python train.py --norm="rmsnorm" --init_std_o=0.0 --init_std_up=0.0361 --lr_mult_qkv=0.4 --beta2=0.98 --decay_shape="linear"
Each number is 500 + 40 x the weight over its row's rms, rounded and kept within 0 to 999. Layers, rows and columns count from 0. Numbers have three digits each. The size before them is the row's rms in percent of the matrix's.

# layer 3 MLP down, 192x768, rms 0.209, rows 0-108, columns 0-127
103:504509494512486490491552555573543549559519465508564450461526494502496503552563576464468494445454460540505382462518497451561491549503459538513513506484483573476496592488530527498607568484521437524515455487466590568506533492471505525469533559535488483590574516500486509484492557547504458501496489549460433533535487470456466506492496492488567505487473530474440487505512478442450477513478
098:524510458519499390460485487537528414484490549582517510473465493531494532520515586564548536453542431511547544505525502505466458535496531517561492518495486492471512408419525593488439512485528511460529524548469482499518403472559565460465495510477484570473502483460531504576452457499527518461531446533544524475533443467564539546495529510537567567480537461585486569476532472517558504445533
104:471470468495528497559456575455469562526418549436487542463546523556544472426551533516541539511436460474533500498510532463554484461500473512466532472536491467487579504519459532537511509402448482449462491522459442425479573474472446506507550463495566496577449493547485383519500546511494493493514476479486476513513522519527529535417474530500460487550502560539447520515485491524512524484494
102:516450453582497462410550495451623486511483514451530402457547495505536503507468451473502547479509533403525468525523475452540481495529538479568495558476608531460450540497470498461489540556489531549458491548466501383499526506481470434516523556492526498557499482455451487541498530427497534558488478467532555562464476488482569512548537427582510465552509494469611475514535515594542418605481
102:550475599514445412519455555474479484510494514479446514479499575511499481457414566408431456443470458506514498589496515504502519428509533499469535462462445526542390490529469492543444520486527496515534531497457520557485513547531467539479525523524497560429507562529468457492506514422455474506520534465501466535597454532453526546450503494547475519473582521535410527482493538491434512574479
098:438497602478463473529545453427470499432516501457434470519498509480534503535543536543552561483486458508472482517516492517509510552563494506554501524500501401486493492475481556354463485593539501463556477505474533510469510561498501464452435509516510474500556585458484502530606485489513469466541472454590458454595438556554443480450538530565465580537394381506470497529605520509498536564525
101:547500480514526571399541515498511506490456479567468472486516465506534514496469501476464546503443482490513547463450457571522559460558481472485558505522503528506546508461493483567494510520544514470550484512501532518564487499530513429540476513449505438500350482539528432449477552560534419500399421519509492585502586483533492474516497528487573572484474540460503479440499426564459542552488
101:517570446496557478554495542527460499502522568525540509503444482446474448523515548506467544473484520465450522541515517466460525500522457473484490500588520545504517479494506532539428469540564524449481492495475434534543535512486452459497533482489452539495553520506506540486475436444461492466569541542480451498486574504519497487454477492502407557474509509409559512466486531582477490502540
098:543500490442563557522523493499512499498492500431521519506501517517521505401407501425546514472579481500537570484511531461446450492504534585447443534469523388477507473506469553540525504549461403514524474498561497513547501460479465515489469530481517526449531516487507528449502578474518514466521418507543427479512483536496481490601511555449445490526465482549473487488510531497503543470465
099:437540507497532559461512508516492549528514489585529498470554481488483466508477501496500493529459481501570438491484476556479570541513487455471481479466523513545531462517481426526507493531494439517546456516543564434493493446507577485457520514509452528487565544549498441507521476435529406535471457544517491504488499514441549523512557498525473481499487583556412510482451484500491420539487
098:522520506510509516460576482423504472476542424528442460603481488515504525442443513506558554468455480518501499412502526576558574531514491575522515555397460509518445576491475514549498499515474547503441439529518496530466499490403460527531525511533463470560450494450544516478498522449486470470491480494508483449493459539438514550472490510549519520476469475496563486477467523498463541449539
106:461483497474595480521512493534451499576544437514572539509520472504420495531543510505439472563501491510547437445579481454491521516500580473535503590516474484550480488470563531544480548548452475473486516524495500560498446519479482469554531465519429539493493548474468537444450547523468559517558463411452479541510534544520424481486524505473501486461510488474467563507557546501506463438551
097:525474440485492540533456461459573532484481514438529493471512470512550519498549496588526499424455572471452447530488430594507482511442565475549540494522524503451491506490520509463484517488507472522470514543549502580507527450548453516477430443495489516538570449511470519442555511539535493547472499465521504459520446539604536536494444489526523496564501533462490549508482495563471512484501
098:519507445433510515434466522468517515512470463449574542522501495532521483509503503522524461510462457493539508537513398517491520487483475524454455434547516482499480419544460545468490542457558453537431499497533468501491460506517549544417470507527440508498507511439540488491499475462516484543453512489480468492483502425492519502518501537497518475506495507554499514482407480474567490485411
109:503500476492542459538485500598517495521467501485485515535527457480468569458460548422411463517464532489503516446489519518515490479488582510476524510424500463430481523490528503522449481499497471439535555496473504492537512501467485507529565491585583472598469539447471487460493517421482515531542527510552508502571493536432529461443539465497484576461538438454593495543404510566488532505445
098:621496433509561591518506554499525523510558497520483439513504458508507461495528442581535529519521563572437515485562511413494493474520518575370508498455538429513514521500535432479539438452510560526525525493491484513434514466496486577542542468474532537531554481487475519472509520488495489548469447565557548575516443491499492522476475493505498533512531480519451524538436431488482461517513
097:506495501486542426509529468617546576592551484523463479484573426438520488552552471486496590544514498428491501521529480476572567537526448504496530508530520475542587490517494560498430518498529412508507565540488476501412410440502432509505442533495523468442459442520523534442579526522560528515435526475476466507499431404505487467496455470518498521500449511485465481486569484415519415522468
098:487494501548476463498523422500500519516453459529462453493597538532541533493546532464419463503493608580494499540517500576425548513474566497538483512476501505504518477514517489467499498500468559514507444539459530460503434444524518476468431560540496543515509544412484453568476502563507446518512438542550487526588487503522543510462508524524411443446525456504506567429484454512517519488507
104:460569504469514550595506558510491494578509529444434476518544519520427525505522454492495476450487538571530493516445410584487483534502462355476525529491469551476506512499535403537552513483472506513520496570464447499477543472518531472449548473486596545467525503508528502539412453455503454448532445487510471498476511497471492494512499511512488606495473459536482517497433482489457543474505
093:498504467481489479497506448553424491517539514549483415498522518484510450516452484475558545513512498521458527552512525500454511478436439522454529487456495506504521489559510501473536497412560518534553446519529498470519421482531574499541426486498519576527375514434489513563475489476458530547471475579556535517476508496591486511582576483495520482538537481486473500497516562488456530569448
094:468550511497520473539508451545553480501470488514518489490422534485508489478517519521497464446497545566525477549479512588516451438483530459537498519531478552496484472504535556491554451484425557449487534413506549438570398509460507496431499517591484534425524563441473480481426464501455419442507518513494524567524569468455449459480461483512455585467523537511467519397546479612552495527440
107:527550533497540505427495543438508512503494457530447525439471435539492526531498502390511531478517606508587517450556453567438500491491435472445515484471535478536448488447523536509468540411538490430552446468513511516482452497548464496494559493504498532523501505513529481532488561511439575582488518442459407564591515525497445588515480488581465459471527505524480482492524507519559453496535
100:479519527440534503439500487502453443538501506454540510563543565502599517448492501535469516506498500507517443568455549485519531522524471553520528474503499504581524506459595451471589553445466504490488590486473499516453530509481483455492520469515536516499508508543486491538448394538448528537482476466574510478476524483475404525496504505534441506452524501495482497517439512511557484547422
096:575477495590575475427549447483513450435527535486482488506456474467475506458502542477518493478526466523445478474462509513519441457481486460367430531412484499479458509558464482442535472486509530506578469486507503517566456486571466579452493536502451464464402592471484519414517563510508496462503480522466548508481441428441521511501544479502532467471500500455518530486524557453571460497510
098:535568468479521447550441454470506509518544465526484480489496517538506488474519401509494509547542574608516450468508485415467573473502456489473532425457435483494438476465527610470547477544466503515463455548442556432461494471444530534447517429462458504485510479569479454463510503475525485521475523522513523533473457533535474442486459478508481516582407454486512540558498515427463517515436
101:603427509510488500532517414477480473497420518491436519485453569547507471494532470467489469517493489468433522468533453497523481511518434496505439535509487447486519522461457372473541498520449556506490494546471494593434518449462530530541537473535482545514543502537572498429529468501560504543496485486467484494547578503454527455530498494491489550509569567497430570505448508508589522535492
096:530438493458489519458525550514529468475509526452457477394465433359512481470524411492428510482457467499562492517492464466549482503437494528494539496443547476533490451512501566499525549485510533534503540491487564531572449417589529454462517533520519451481511493440477516514520508492479541445446478423474439518425505454489553464471501508432440552490463499459467570451549543431523511495508
107:524567497460572553535481546538469481540547490540462528527497490481531552531465503492569525418458458531511513545477563513504555490516462416524465494597516522482506478473443501486506484499460518466518456523494471538529523475470475524500491529477504468426484541484411505471466502563473470501546504406502563452558527514527453563456440473503516473480512531423465515479505538512494483430525
099:554459461511497560541518485491455557491408436498447507505515505476511502520397516451452469415441508485494558463490469476556495491542531513465553508554557424554554465519490502506490530493520543528469435477515564512492530475464507480524458494543492429509543519445495502493488547460545520499545443525571526517550462419539515556507463543559538511447511533538438515539544521500494477451528
098:426431524574538463469483532523515496481516422558432581537465478428556503534514514502514478504464469587469499504471489468441477518524498530480486516550492491540442506504551476566502573495496527557440531492477432542501497604488509532490498504480508496473542549476521506481480453464459495480487479533519513444548538561478462449500523489433532423467498507521499465460488507487414493432554
096:417516459503496578450518526491414524452535504494523490487515512500572514460503484494475416466593522523472531555423476520447467500468527546509502534530574512482539522558578511507537477449504507506516532534492544529522482550490477529481532546471471513448472582434417579441496477492554503483502509597491506455504468468453475466485615530429499519570390565541504480364510532495497521460471
099:534484571489461495394448488506510554514496548489515526507545561492473461424488576465474553543503463435473546489552516487498463455511486533511501505462458428480447525473560453580502550526544523524529546499477568523507499424470507475447522465509432551497475437606527587503528486524488529512494569424500455430419527583458494528526438492522506505523502568505496530573449508426543547504503
095:487486496544481475522473597443455512435470486518527445522517532544508495435552530538451501481449504481545554527479474472514468452506471555535421453524529529487586483476514468524443438508537440533498466573545494460475537530472455499495382486482516496495493515504517543535500538470548483564435448412520479502446548511472540503457532536457538501467459519520438507497460472547479513461417
101:505445441512519451498449478505488493483506590464535498520452479439584465479524440490593531489494494486462609486511513502539505541469593493457462490518521494473572475521495567457468472470603507434461609476525440460498473481557524464475482496517538486608533467536515517430556508444580443511506385528513494452472494461496543500488469492477508555482488469557531502447457475434493543516512
099:462457449560482469563470463540462476468543476474454516520425504539535585503485479491480549460548447454495520527455514421444511534468448540537456547536491579471496475469556496484449440486496549479467406496462605522538517492464482444462509515465448482503487526528427446522507558552456572542435501414565488501454488437568497484543495447540524518477570496445532455443473528557520520501482
102:453492497530502473487516496518501547428478507536517491485422514451545534492560474532511486494531518442497536481467466481436519447492484486490516474513508469519533447459565514482500439550463472533536510514478457558477492480480493531468599467447438458534495510467482562541483494390545471562541507506522482508457477498543536487453569523503443507528535593505535574494462470539456461496556
098:492525473454447418479451512490554509530532450575508549544464517467515520454536435462468513483486484424562479548454533448516509495482503486466482434497511489494498499531450518470442503533496471510519485442514567419477453500449528498489484492509475479523498467507469507445520492468528547474510502501514479530522583485460469511443508512474520495493554509545501513532557504456528509444476
107:477500530515451624514517503479470530484560512561494483535550518582587537516484558569587477470462487463445477506436504459526498520500564413492457436527472560545488515467457557549520489476426519491574593448478465454488536528421505468477510482492517446496490498426501491530518484493503467509510406441443490485511529435478565572479468493564514535412497465537535522541477449395548517406540
100:485497486533495529561476520515541515431489459519585463447514479457487468450404482545481491540592556475453485507494481465497464477479545501583467560512549547473533472506492536497494511481497462503471465453475506523392437487436522529519508470525587495483503557493502479448487451521500451526547525499397455532536548562476483458523501496485513432434480586446487498546512526437537511439539
101:515425471499475490530541500492440527442511474436412460514612541524508472515420500578542513504513541499558514443554540565488497477469559527464540490454471445448502446517498518547492517531482519470446483511487493481497603499532492426485455553504407553463530465472549545572514472599526439503494562521537460526427493516428542562470455486416446548453492408474517481546532518526539507527497
101:482538486532428467569503451479550478522583486536509524596477521514563487484505484525489483542558504473478512537491515504503476504456491454472437544483569551523510429567531529505558484504477479528517498530445500532582417487523523545538428513504512503484450500527463465519482516500523540502544418522494509483496474472519426497506498504486490512438509508557470500538537509488404511442478
096:456519403520543516509509482398550447466520524553486533544459517563496510482423437536497492457549544459507477408445544484570477496522465557606552493515447534517528536574552493551541561431494507514516440416459521456435461499555519511468422558533502493483550504518396539513505486581434499517430509588439470514405526516493482469533474467492465494570537563555487525512494566539437511495459
102:548426490521426483534529493520475481480513426494527513443513489485508525477591496461428549461520469442420455503552513491468522515446435429471504470443434483462548483508499522472474473481510571551445455498572503601484444501527524488453495536499559567545504554460428442506527520576521521488538526545529556498513545481599497517461554510439468521519489557489466560486461480506447492577490
117:552446502589525502599467465465482447571451450515512524483514500515559476551509561515522450508473488500420560489486472522490481526493528516493517453397501493516468581520504519501467583504441479467449542603465466517447473456571500496492532405494533529510501532477550516526573501534491513469540471483496500506461395533510538436475504597509580443498517561505422501521450503483405466490538
098:464518520551505488493466467513536502522506498533523410591446458460484545568492539485457407508538435512489478542516496567445512549488556532478461506503562497479579486544496487481514436552518479349520507436546572469515459490513481521515457527534502436494509518523482454474530442465527506535453562468454542531549504501442544532457478484523471491509505563486478486460521467475512554517465
098:498484484488519457542485513488543487487495502553523471475497465549461540467548486491526531542521482514509452466489507461587551528520504537494479481548532526540467525491501473433485448531470537553450495451418553506458510571434523421521507543534473522529586545540509554515481522546501529528590410486486482497452549467498467420469498503524524505542467591526465524533436567491554490573522
103:504501446481497497512480443421487562421545477486436504501528497490545488473492521571497473439474423507458524516522530476527517487513553498476479473563461524518469560568504449518499484483526584523516565472492575495510501537516485459551424387424547479507468401488454533518504505488507477487523413496499469519499494492449500554531464483544524523558490551471586455500474463491506475500499
101:518443525506492501468473530469487508463466496445527511455496550552401462495537499537516535558402473516520482486451486484579508480549510537521528499542469517507465440570505466534543525548562479524515567524547510487485501438471459537521515512492472542525553508439504414478500464482559497491498500471489571498497541541481557519433523458516476436480454505467489469486428523482566444461555
097:510461491522465460469511496485545491556537470400555487503510511505564495598518527511515527534478442489505562482488524518491508539470453524442477500479509487454514568531511509516460586474478461525536594476531493566472422497507488533427443509464479481476459457500553448473515520443527476464517531529561440494450530493505407502498435422523449528479473540465498568465480455466512440544507
099:502555478550491525471451497459447464549490526528491521531594522500491539477482445470480495459553518450502477451508507499532497529523489453465541582547463489509518535496393425487465525500510507480464448513521455454544516490464513467562504534475507466510506522466572513511467431482576526550546476513491544451522540534482504492596464491469545515568514469591541442527463475469504477455546
101:480511448486500494483509518435460560589538439518514486484498463475496498450514550582529568542507547500473469407514410489522540414494442443548567468450478494506578420588472486500476477461440491538412541511505484540518460501536463474480500459470439440558461480547457424502469542464579476490475585485482416474511498488441541541460487515444512464527490554490485490518575509527557468532416
098:463469448485493484521483455496541493507528577499508570560463469465533481489478473492433488449470547518495528435571504532470540497408450451520515535482510620547484532486492498514509512484456459478554532487605510519546525446470497546512518485608479529474514457535444470527475468516546576528517502449480460482522545496479495508481464425491462487527459493558493479473460506515477508489396
103:480517452540551565475478440541504540506519459523475485548543556536416480495482556515498548521473523573482499454467458406504494529548467456481449549416501529492479516503476573507589512512492554535548532489548503486487439552503481505522485532521417500524456546483550481478451486460473542468444481558483476496523459517542514502458523434471503537539476477475536509500533476516617501498522
097:489526569479446454510509438505486464450553487525437465539514534547489543466531498478534485435522498486456480453433476472442518439483559538505604460475489442485535526487586466538493514486448542477523562513497509523509462491489458519549532462470521544420511531521466454508499531469436468445486517491517542501465508475471542451404520531573525479454482499528550515471497431483519469474494
097:532507483526467499491485384479512598497570526505563497487474537506462534513495528476482489495509479475442452534528500460505500493523500483512488474511497450501501483522452477564565549429544498519453553508562461475563441540532561469490534446556423467512485528503451484437512552479471535508445552469425532473464474426509509500475498527464507524502513512539503486630473522557483496495449
100:543433482551491502571463470515529522511472530511461560469507560528539502495453516584453515517470491488431495540524538418497472537527501448525502492479501551520526493487482455475434526454501507525525563520492463468510530519572436466492489549502495568493471490435518525425485491451389505471542486538418504536505521481480505527442454516481482505531492522520474495575581546490443516492444
099:494532489471557546531513460490520563559499557505489463502452460531570458546487435448524504451489532484467467505490527472455479433442480576527454553491505501455562489565492502561575495532443496517494535508440574442532487499530431584477488516454479474479463511476480461503438434527463459481501531543581492495521517483439534507524494473529467447505483478414502488526514438518488539497476
098:502495556501534510552472519517467523477434457447453511509476518454511538473542470469549462434468484486558509515450512561460511537470485488475517534530471489432531499517496560533532419514480502459530502549540528532470462494513479484468547550496490486532412491492503518490472500481528500511469427398510552464533477496512483512542497529520499523539455513467549478427457444521513489496467
099:562509463463525461508585526534483441531506523421444508578450531506474555492519452483488508511478537503529547481481522388520454502447442434492497518523446450463461536496567452536562565501479570516517462548510481464434514468438447450490499561455474506525517543525484530514475535472487455463461511518550501485582560514443517570485515538474509541477515498505520503484494504525490468541490
106:507451513452551482442446431442515485541551536442437517547501412477508484511462465513519447471493528526514479529505547502496505527542493563441551490540533487474499541483569523483540445476499520453467479450378521529502541483509479571517559523534496493480458515462456442536491455479532539538512529590526496553475508523493457472441498539521487409501485543475509485467508473497493506426460
106:504555521470457487437482504535498480419449507528508471513526477385496510569463407454458541522428504595472581559500452578450529513471440474444493517480533477592474499512430496503529497556510551502524464544569466512534466502531496418502455529459553482535514541511524538553549487533443517488494470539504441486499557540448467525483455518483527513556510481515478517583513516461527540533430
100:481454501505498564474531535496492548487460472467450489511550481491523473493479473525585479500489487524448534531452516492513529519505494503525497569528514485465495519497490486487442457542459545474464502483501506490531531483542514468528439581458513438479546552444464497591541492562485465517469437577454528506472522489520508518534517445500507513560536489519525437456522523514501472541486
097:538440526482534547511548479501536466521515516464567456506514551489392535419580475478457482536514455471524544434517458469487454476508571447487510583491476497417432499546580441507514530513466560470483506481517454451499481548444513492465463565421470562461530590572577513551477503516478549486470522500554483462533530537484568485476533480428521513512498542511578472507513476508452527504476
106:464527520515548498455592515500561487471456519524454483568457525454456530442480546505529495529506509420484542531487461505467468514484482517508493480480512552486487459490542455438510543531534476501411536493480488462508539495445507541509461524524519518486546554515509515507514485553512566538541516544502540518587477527432587463484512518472523577603471502492489543457506595456511492533435
099:465534527514565441547438541525486520484481539467549471523534482481485551522483525509465451474479549545573515451485467463534530535550498545516468420534525469580418496512479471478605572496441598527456524504446504433542452458477494482454477482465504450492577476458502571514469546489503467534485495574514468482466452386468531449537542509525569473473523488506564460472515459452484521575509
098:489492531515560593541456498437479542492529490526457474500497529558471503473528539487477468490452485579467463467477448485509558514490540500394540437534478403461483505471508432505467530494510509460463495501506510537595508509469507443563492526540443493538516517585520469528495443482488507534490486407519540490483590490469544515417540486518458462426482465533520581519469449494617526507575
101:514534509525501515498474488535571454474535491515483555500486508559470454513467499459494471451513459531528465523505489409518514500428528482502508491516548552479476527538495519531514597508536545531516468478440525492452531495509438432498492426507452439525468425510526480439534551528516493542482429613472454537512546510443617530509486437477546476578498463506526482539576492509457453515469
099:480414513518508426507502479512481584568559511507525533544465493453508470489444548519542468462511478508514531466440502509496556587494480485419516542473514494508488484524488540478487530558538518481472515565486457474465561542467500533464516494490492477459534593561497409449497526491513516526560478384520517556535511538483497505432499497505461589553526470479519422481514516516543494482628
105:509464506497496481442489535457498513562495453427485452519458486449448501466478506460514468571497540560556569515527565447465484503515532519508544483481493474497544483552513474497555492517560438523571500415530428492429500493531510544471464483485518483445479482460508507525482503494506547503497492508539462454513575434535539580545525516492498505540499569515449462505517512520523525438500
096:517541494528386459528540440488580562516468479561553504483454450470518468420477445526483503458510456545465541516487498494500518527470442451425397502417552519552483498534498527538479529562490484497491535460486468561506497549555508475456595521599491422619484555480512499448514490477519538410434482500521428448534503534559522469468511494481505423513520489492453486535456521449467468492559
099:464519451497517485501472528536502514458438492481481501470475520513522490520532521512506507516557487472507499420521538489489466510453495514536537497465509497492542458511486539511510469452456526505512442464448565566469503552527535504497467512496480525442519578480485438529473553570484510509523453459464526560498480545484536475491464483451477517450571584494576485526518507512480493505486
096:517411518497390507570500500444419486524526453478428475549460467465527440522568530493522507554523519476438461527541464527564492484492492531533524489450520466548459500505491474498496539460442449502458508483528461481509467481486500448514443528507539443557521440493573515508495499519505461493484525583551465517440479510489511519516450516475481436555465520467461510436542487529530503481486
101:557472523525549481505525542573536491524494429487574473438509515436421552498434474476518565515552566533572468421469489492501558516495520440401509470491507573504432443524500561474535467572512474490474500492434464579497515442444442471510531515472535495566458516516501462516539506455428501498472482524523512510559433449501521480471524553529534515483568496519598579531537480517516476446487
094:508542487537526524416468480534558441505430562579483577460440456490527510544413489538494503584462536503531528517469531525422428496511523487472510484512502538498554513504499491437432539544488486457440451448497495476392512472509491464507508506544520525501480548491534512453534553557429562486577496514461514452492403554531534492520484495483550528479506471465447452470490549527503481560489
103:473531488454501547432492458525559509428550488569557507464439495512448527552566466548463474586469412501430574534517497505499451532465507549472358461483512513462482506512466494509485524538420523519523485500543477463561488471522478572501476528557557469517451451568564579476510584494517499473527478482544503481527448529565470477487411527558481418543482494462523499498436513432535544518493
101:460484513575505514483521536548516526549534526542549474515468399553480409552501511465506483459515420471523509485478493553476509486525495551483579449510500489515500492434517504467443644525503533419488544513496530528423528527510541500570565487470517496548452500524530542444460593428506514559540568494528493501466484540509478483494424466504528559533552504490422514459510522474447489438498
097:471468553534547487493496556430497499469489418562531516549485480489427518474524448502516512476473438532565421498479482565557549412501599561430551429530560435495471457484511519487498485487548505500482444431487532473532504475485484544511512526512481521473544527503548540552482531526494458499505557496525500587504489522533471490428497484455522481507488555486525506510502477542504509460504
099:468458531564504439519561498437452506512527465457485494532432531516428474438425478494446416518482446480534435397471521508490522514446504418417514458487473473485505526400509443480465470434522537489455511500472478527490500453384466515606472515466522422491482499509482475503495484452488517495545491432438474481535584531530475567541489527530500502459453454471502494416467513496475485444507
099:523477540507537550511551555537634429483591449522557493493454540543489544498439511511511554512453511434490464478464508469444528545528546450481488492490467548488444528420513565515524504527500555573533514550550497467469484541526523473537482549424517571514475495495501497574430495413489508539492416533498488477551503542492498503526481476512478443474487467470496573475546478485483595603460
099:479594505441474557538570505522572531460415569468481530496499501492555498468504521505473502557484478478508440473477510466486470526446465495452539521553541526545437531502457478494473507433467525538472487515514491490502499520519531543485400420478471445392503493492554463426582481525474535461510489482459558480543503475530503514511523468512522562555508549508513478491487588491590562457548
092:443429572499437490463476439523581537436558496526514539550433445539464442564518456464503463537527479489557526488483538547451425497508525499496500514569512453463493553520511510486492501529457493505412501400424478532508502512506498408474480491547446455478452510499506465525461553494493505578539529439433437499504540491591434497492574491535462420552496485486434476473461453485475523521464
100:471485485510616422552427481515493560444542445516559516490436456531529484482517515426447481536441531484533516445595511484528437579510459472482522491502514456513464471504541500577517462482554421560512403504411426491506493432546514516463473450455546506491584451562505503519532504497452481548504490452503450526517514511511542483495491544463540441558562539520502519534480511522416529567475
102:528433515575551484568458469553398534552520509530498436567444546457485476532453513422542504557487529461494530504506519483469602491532514505537482417496525437472512494495548497525510492480468488501485514507474488499485452455498493475594515579520494569481547539496463529503476463566492509595457520502481509477489498516475584445475433540532449522533498452546491554492424520480550505497519
102:499486491510504476477532427534552537491470457467505557443464494488497473459478556488529437502465539495495498486516562527490493470518488485570465458498510530515509535504467529474528508568491460484545474472410504573481489426513512422483493476540513497477547478475524552422483569527480495504463453554516506516516513413515459501515393491460538522550515516541396472528466433523548487491518
102:472466415561506497517560498461473505424566520537535499496575562499483454537460535505528493525495518451411544522538543523534456491488500565529516499479492531548359483479548524498565542516536504514548510539479556535555494524540541527462472483512494539542526446457497534566539424490524530543485506515533494547480476519401465553500490468529519570453499517460446432514489507433485518436470
102:492470429498497564458511484459505514549453508496516532466539466621535448441488472541437542548465465463450508511508501509527532523478495509505528548498511494553519458431487526522477474520474563524551512482550541477479460499583531469421481501457488582500439424398552456506442499459507480501545569453518474469488463456525496511523476484535497478463436444486477491520466467551563462552435
094:525507537468492514524523575472534524498524514448531510469447467546469559471424487456520553494537512540489508461567499495503534486443488501465463430558521478491541474479546427481469484500538481530528480423482511504472501502479486457526518527512549518544509567485481456457508483536511540516544571406555515456543435543467443506473452474519561490439534550496461492529495537518485530540469
096:473457520507486513529517456516488518441471488492560488507546482435499494472505516479493466472479494431474565476498479505488539521439484538500472517480509484451480515539461507494486478544533499543459515508443572570482544490457555517495540473438521447447517496397472494597482490503555483470560500493480510449489517484527546470469551431533508467555491470483540547521454565563555470444533
097:564501432519529429538441544472498493514494584472515533472413480483480513498566512437530505486508515559534503455590570492528452533514427505450501494564521470473477493448492522483451469516466559467497484426481551540495497520453529530544526528605525462481493544436441515468472469501507577515453540480434390469471531510547517549499469523508485492494525516499500507489565500580553503482444
096:520500523433423497504508525473516533523549451529462518542538504584507546494523563551467542513483491511509516464467471501521447556501546489434532509502495446576496408480499476413538468503513543521499444518514531442483464486484448535501429493522434499480480516512499561523463509521528456466437501538460524472493443506504504480456556518494528539527517477587499532542484463498525543554527
101:530482496472473468541561399418466522535524547430534527494522506548506490500519468520453416506549524531521472473525558504477451504536572489544492529468493496473476503500476490551528495459477474475449465561538535501528456487468558516483535471463458546533497516452471461555578401538504486483471416565454574475530468483459443491523532563463539466506545515426498575548543490492470515563565
105:481533546448391484539513511551518506501514623470502538488553468489440440490412551475485468528451536497494493519500484516534523537523553562470513591510511507526525446438564467548469437553453536519639525563473618505554539523492565561508478486570568481514432565527512471534469471486466489480466498536450532500535500464418540487541530421467540449487510499455417453502526483528506440590437
095:473444431522533437430490480481547469495490518540550528496491523485447501500532536496538518486515510517468511531457471448515478527529497547546470496500527533496490625529467444476533565530521518512461460549511539439517505553549555416512584484593544488451563496490502415461553545493575546527541524474465516573506536527455506520474525509476563498479515536496539435497512438500436456536454
100:493422477457502587496489535449511520540526483456523511516523538506599474437481491502560472397448463522475549496503487518465549460574485501424465528466437496540512476574468501528533514480511531495473432446518512472506517381500474457453489453438505537479553475479467490482490464547448404485481478510552466435496497482429574587503447486506466548515444468498467475490451440453529536478548
098:504488518533598496504528440542509426494480556455495452531475485404486478527483495550448487537452498508509442528499500462532528403545489581533527509554435557509446469481493528511539510531490484489473456470512559541530481519510498446540495521464486525464512439455521475458546457484452476475487530529567490434433475531591493499487492511472513517506484528492444457485471569529437499441546
102:506569523535480456531522484477520599545470500421486533462473460479573486494483487493506570475469496459509565484551498468454488532494536510491478537422541525440507448510498498498441432561495552584502448532508489445516464486479409549481498478526476412444496534482515533499484591514499548462486443430513546504561433500503529529535479521514509500501502572529515475443480503510458534449526
105:450585512466554539493516426595528489593523421455519585436438494476445534520443570555439507485498521523486516499477527510547522451505542516453519497519482548489510497505458533487531542485526536557483483501535474470552482512529560492493557515567484419552539533551495505496507504448478526510474508538510412457482570490512518500503474528620483583501516491547485480492530489483501543471470
102:517410515546512510535470483520468544481469517547501421475645511497534453484489487544451532539438518536427485488461520493500495486465515510527502465466572506455516465510447518470478552574524522521492555525488491464528499482529519473532455483524555527523569489515491541502454517514522467470458457537493508507460421473558470530512462505419499501543526499464526507499499583511510561458474
098:559401497459546434530474547577465439545430481517507488397585516500444474500514517530465524473588507463475505480512470538467459543442470455452484560472470492484453510488478433518560485528482484535542456555437497509447484579513465584556491489531499488469486549471502517486518446498520520549563442501424451523550458550542496511492504444487530566499459422470443488512518428430454522490581
100:560493436536505526480484482498441405404554499525519516508521538463584458463460501514570546452531544589509429497433533584481560456551487494544550457470482491519492537547487548485490496440476557530497523499495527450476520519429475538506552493497474532473498525499438466553533492523529510482479453447529408499524539497548558519531489459502461491451505493504550495485475493419440534448438
098:516443445510439530546538482579450516517484487477516568503467435404526561477404432494507520533472533492526528513568484548444510500533511531549523538445559495545491475538481525466467527527475452511506493401461518566522565499541482501487524469473489490496492544501411518502460493463410540530408462508505521534467579486571545394506495513478438467418457501450426486490609497512468519509518
096:480489461478457541455527499513461492474517498461530439497541553593506518480535532485484463497522499508508538532534417488466461483465421553477527518517500500503513489508485524482519566517503462511527426460564504554421530547437442504516503465452489508542496457464485465452602627507429447527466528525428523546432442542500517517464513517537525568471540475483474499501560534455492531452524
107:503476553495470557481474460466484480511484485480546483468533455456482500493466557495471502487497505508467465513436518414499486522568484475522507465518405501578515519458506490559485480507501457537496552531511527523561520527447561451501498495522508456509464523438483473510483515536529489552445579515461491487520504447501523560483509575538503499463488503493475558429471543472476480496511
104:551536461479485583467511515449545455555482584503502467524540457474456535465458493480469448481482509550470414524476564462510542459507526451510448467512561486613565451506533483464541544523507477509584452510447498488491539543535510492468511532481505493489547480500505538560513508487463492507517523464512510507513532583565517443530506497498483525552457518510537555492480585525479484493499
099:561561447496458508491455564487518550491536482537507480509490447522515497552503489516510481575494473464511455497544453444511500515525463520527498525500504503469557538567459576420489498546520504561508526435505531439438511526494459567468485512528507457508507457451574528544501506475464563505524513462487500496490503524485540458497515487565477484480566471528544480432589528536533503473530
091:510430462546586451509552506515514451456571524508526508533555465509536516437526455505518505563541580514493524502526508485476483521518441493489475515486398469466574496593488400544494523444484474493507489500531474446472520465484570487438499528534474471527459522497500552553471445509508444472505457540454482513481539511482505489493485470475421517552484496505470505443524457413537485524492
100:480503497567353503505606576571518451501464518507486479509503435521392557416510469491525576475534480512461506477491532468558516526477422508423475505559486549524470555521555490473571520555518613603524510607465482509535546528505476497511518519503574510504526573538495497517486484538415498500527564537462509478498480523489585622507450521470496552446460455479522497464473479529521437462499
101:510494454512538491484455471486483470533609508476521519456565489485507521519542479509511517405526502529489514459436478569488453496509437550536510490554476429464512500505452483540440522507497516482455509550486439475563466471535578530574539506507468506423495564514485480585524467468536497446489462430517440529540425534471472462450489500491494560589514515510448525484491414489537557512498
098:593529509462515399493482498510543444528434575536484465472452592481560563563495502503521472448521469471508484478428434523476541491485524490461497556431491512511459563448562447465489506557483449526483506516459596548526597500566462528511469479471465508542480543526506480512486484524515531501475494497489502526500536472528480507556563505522568464505413478525511506502425470473436568522490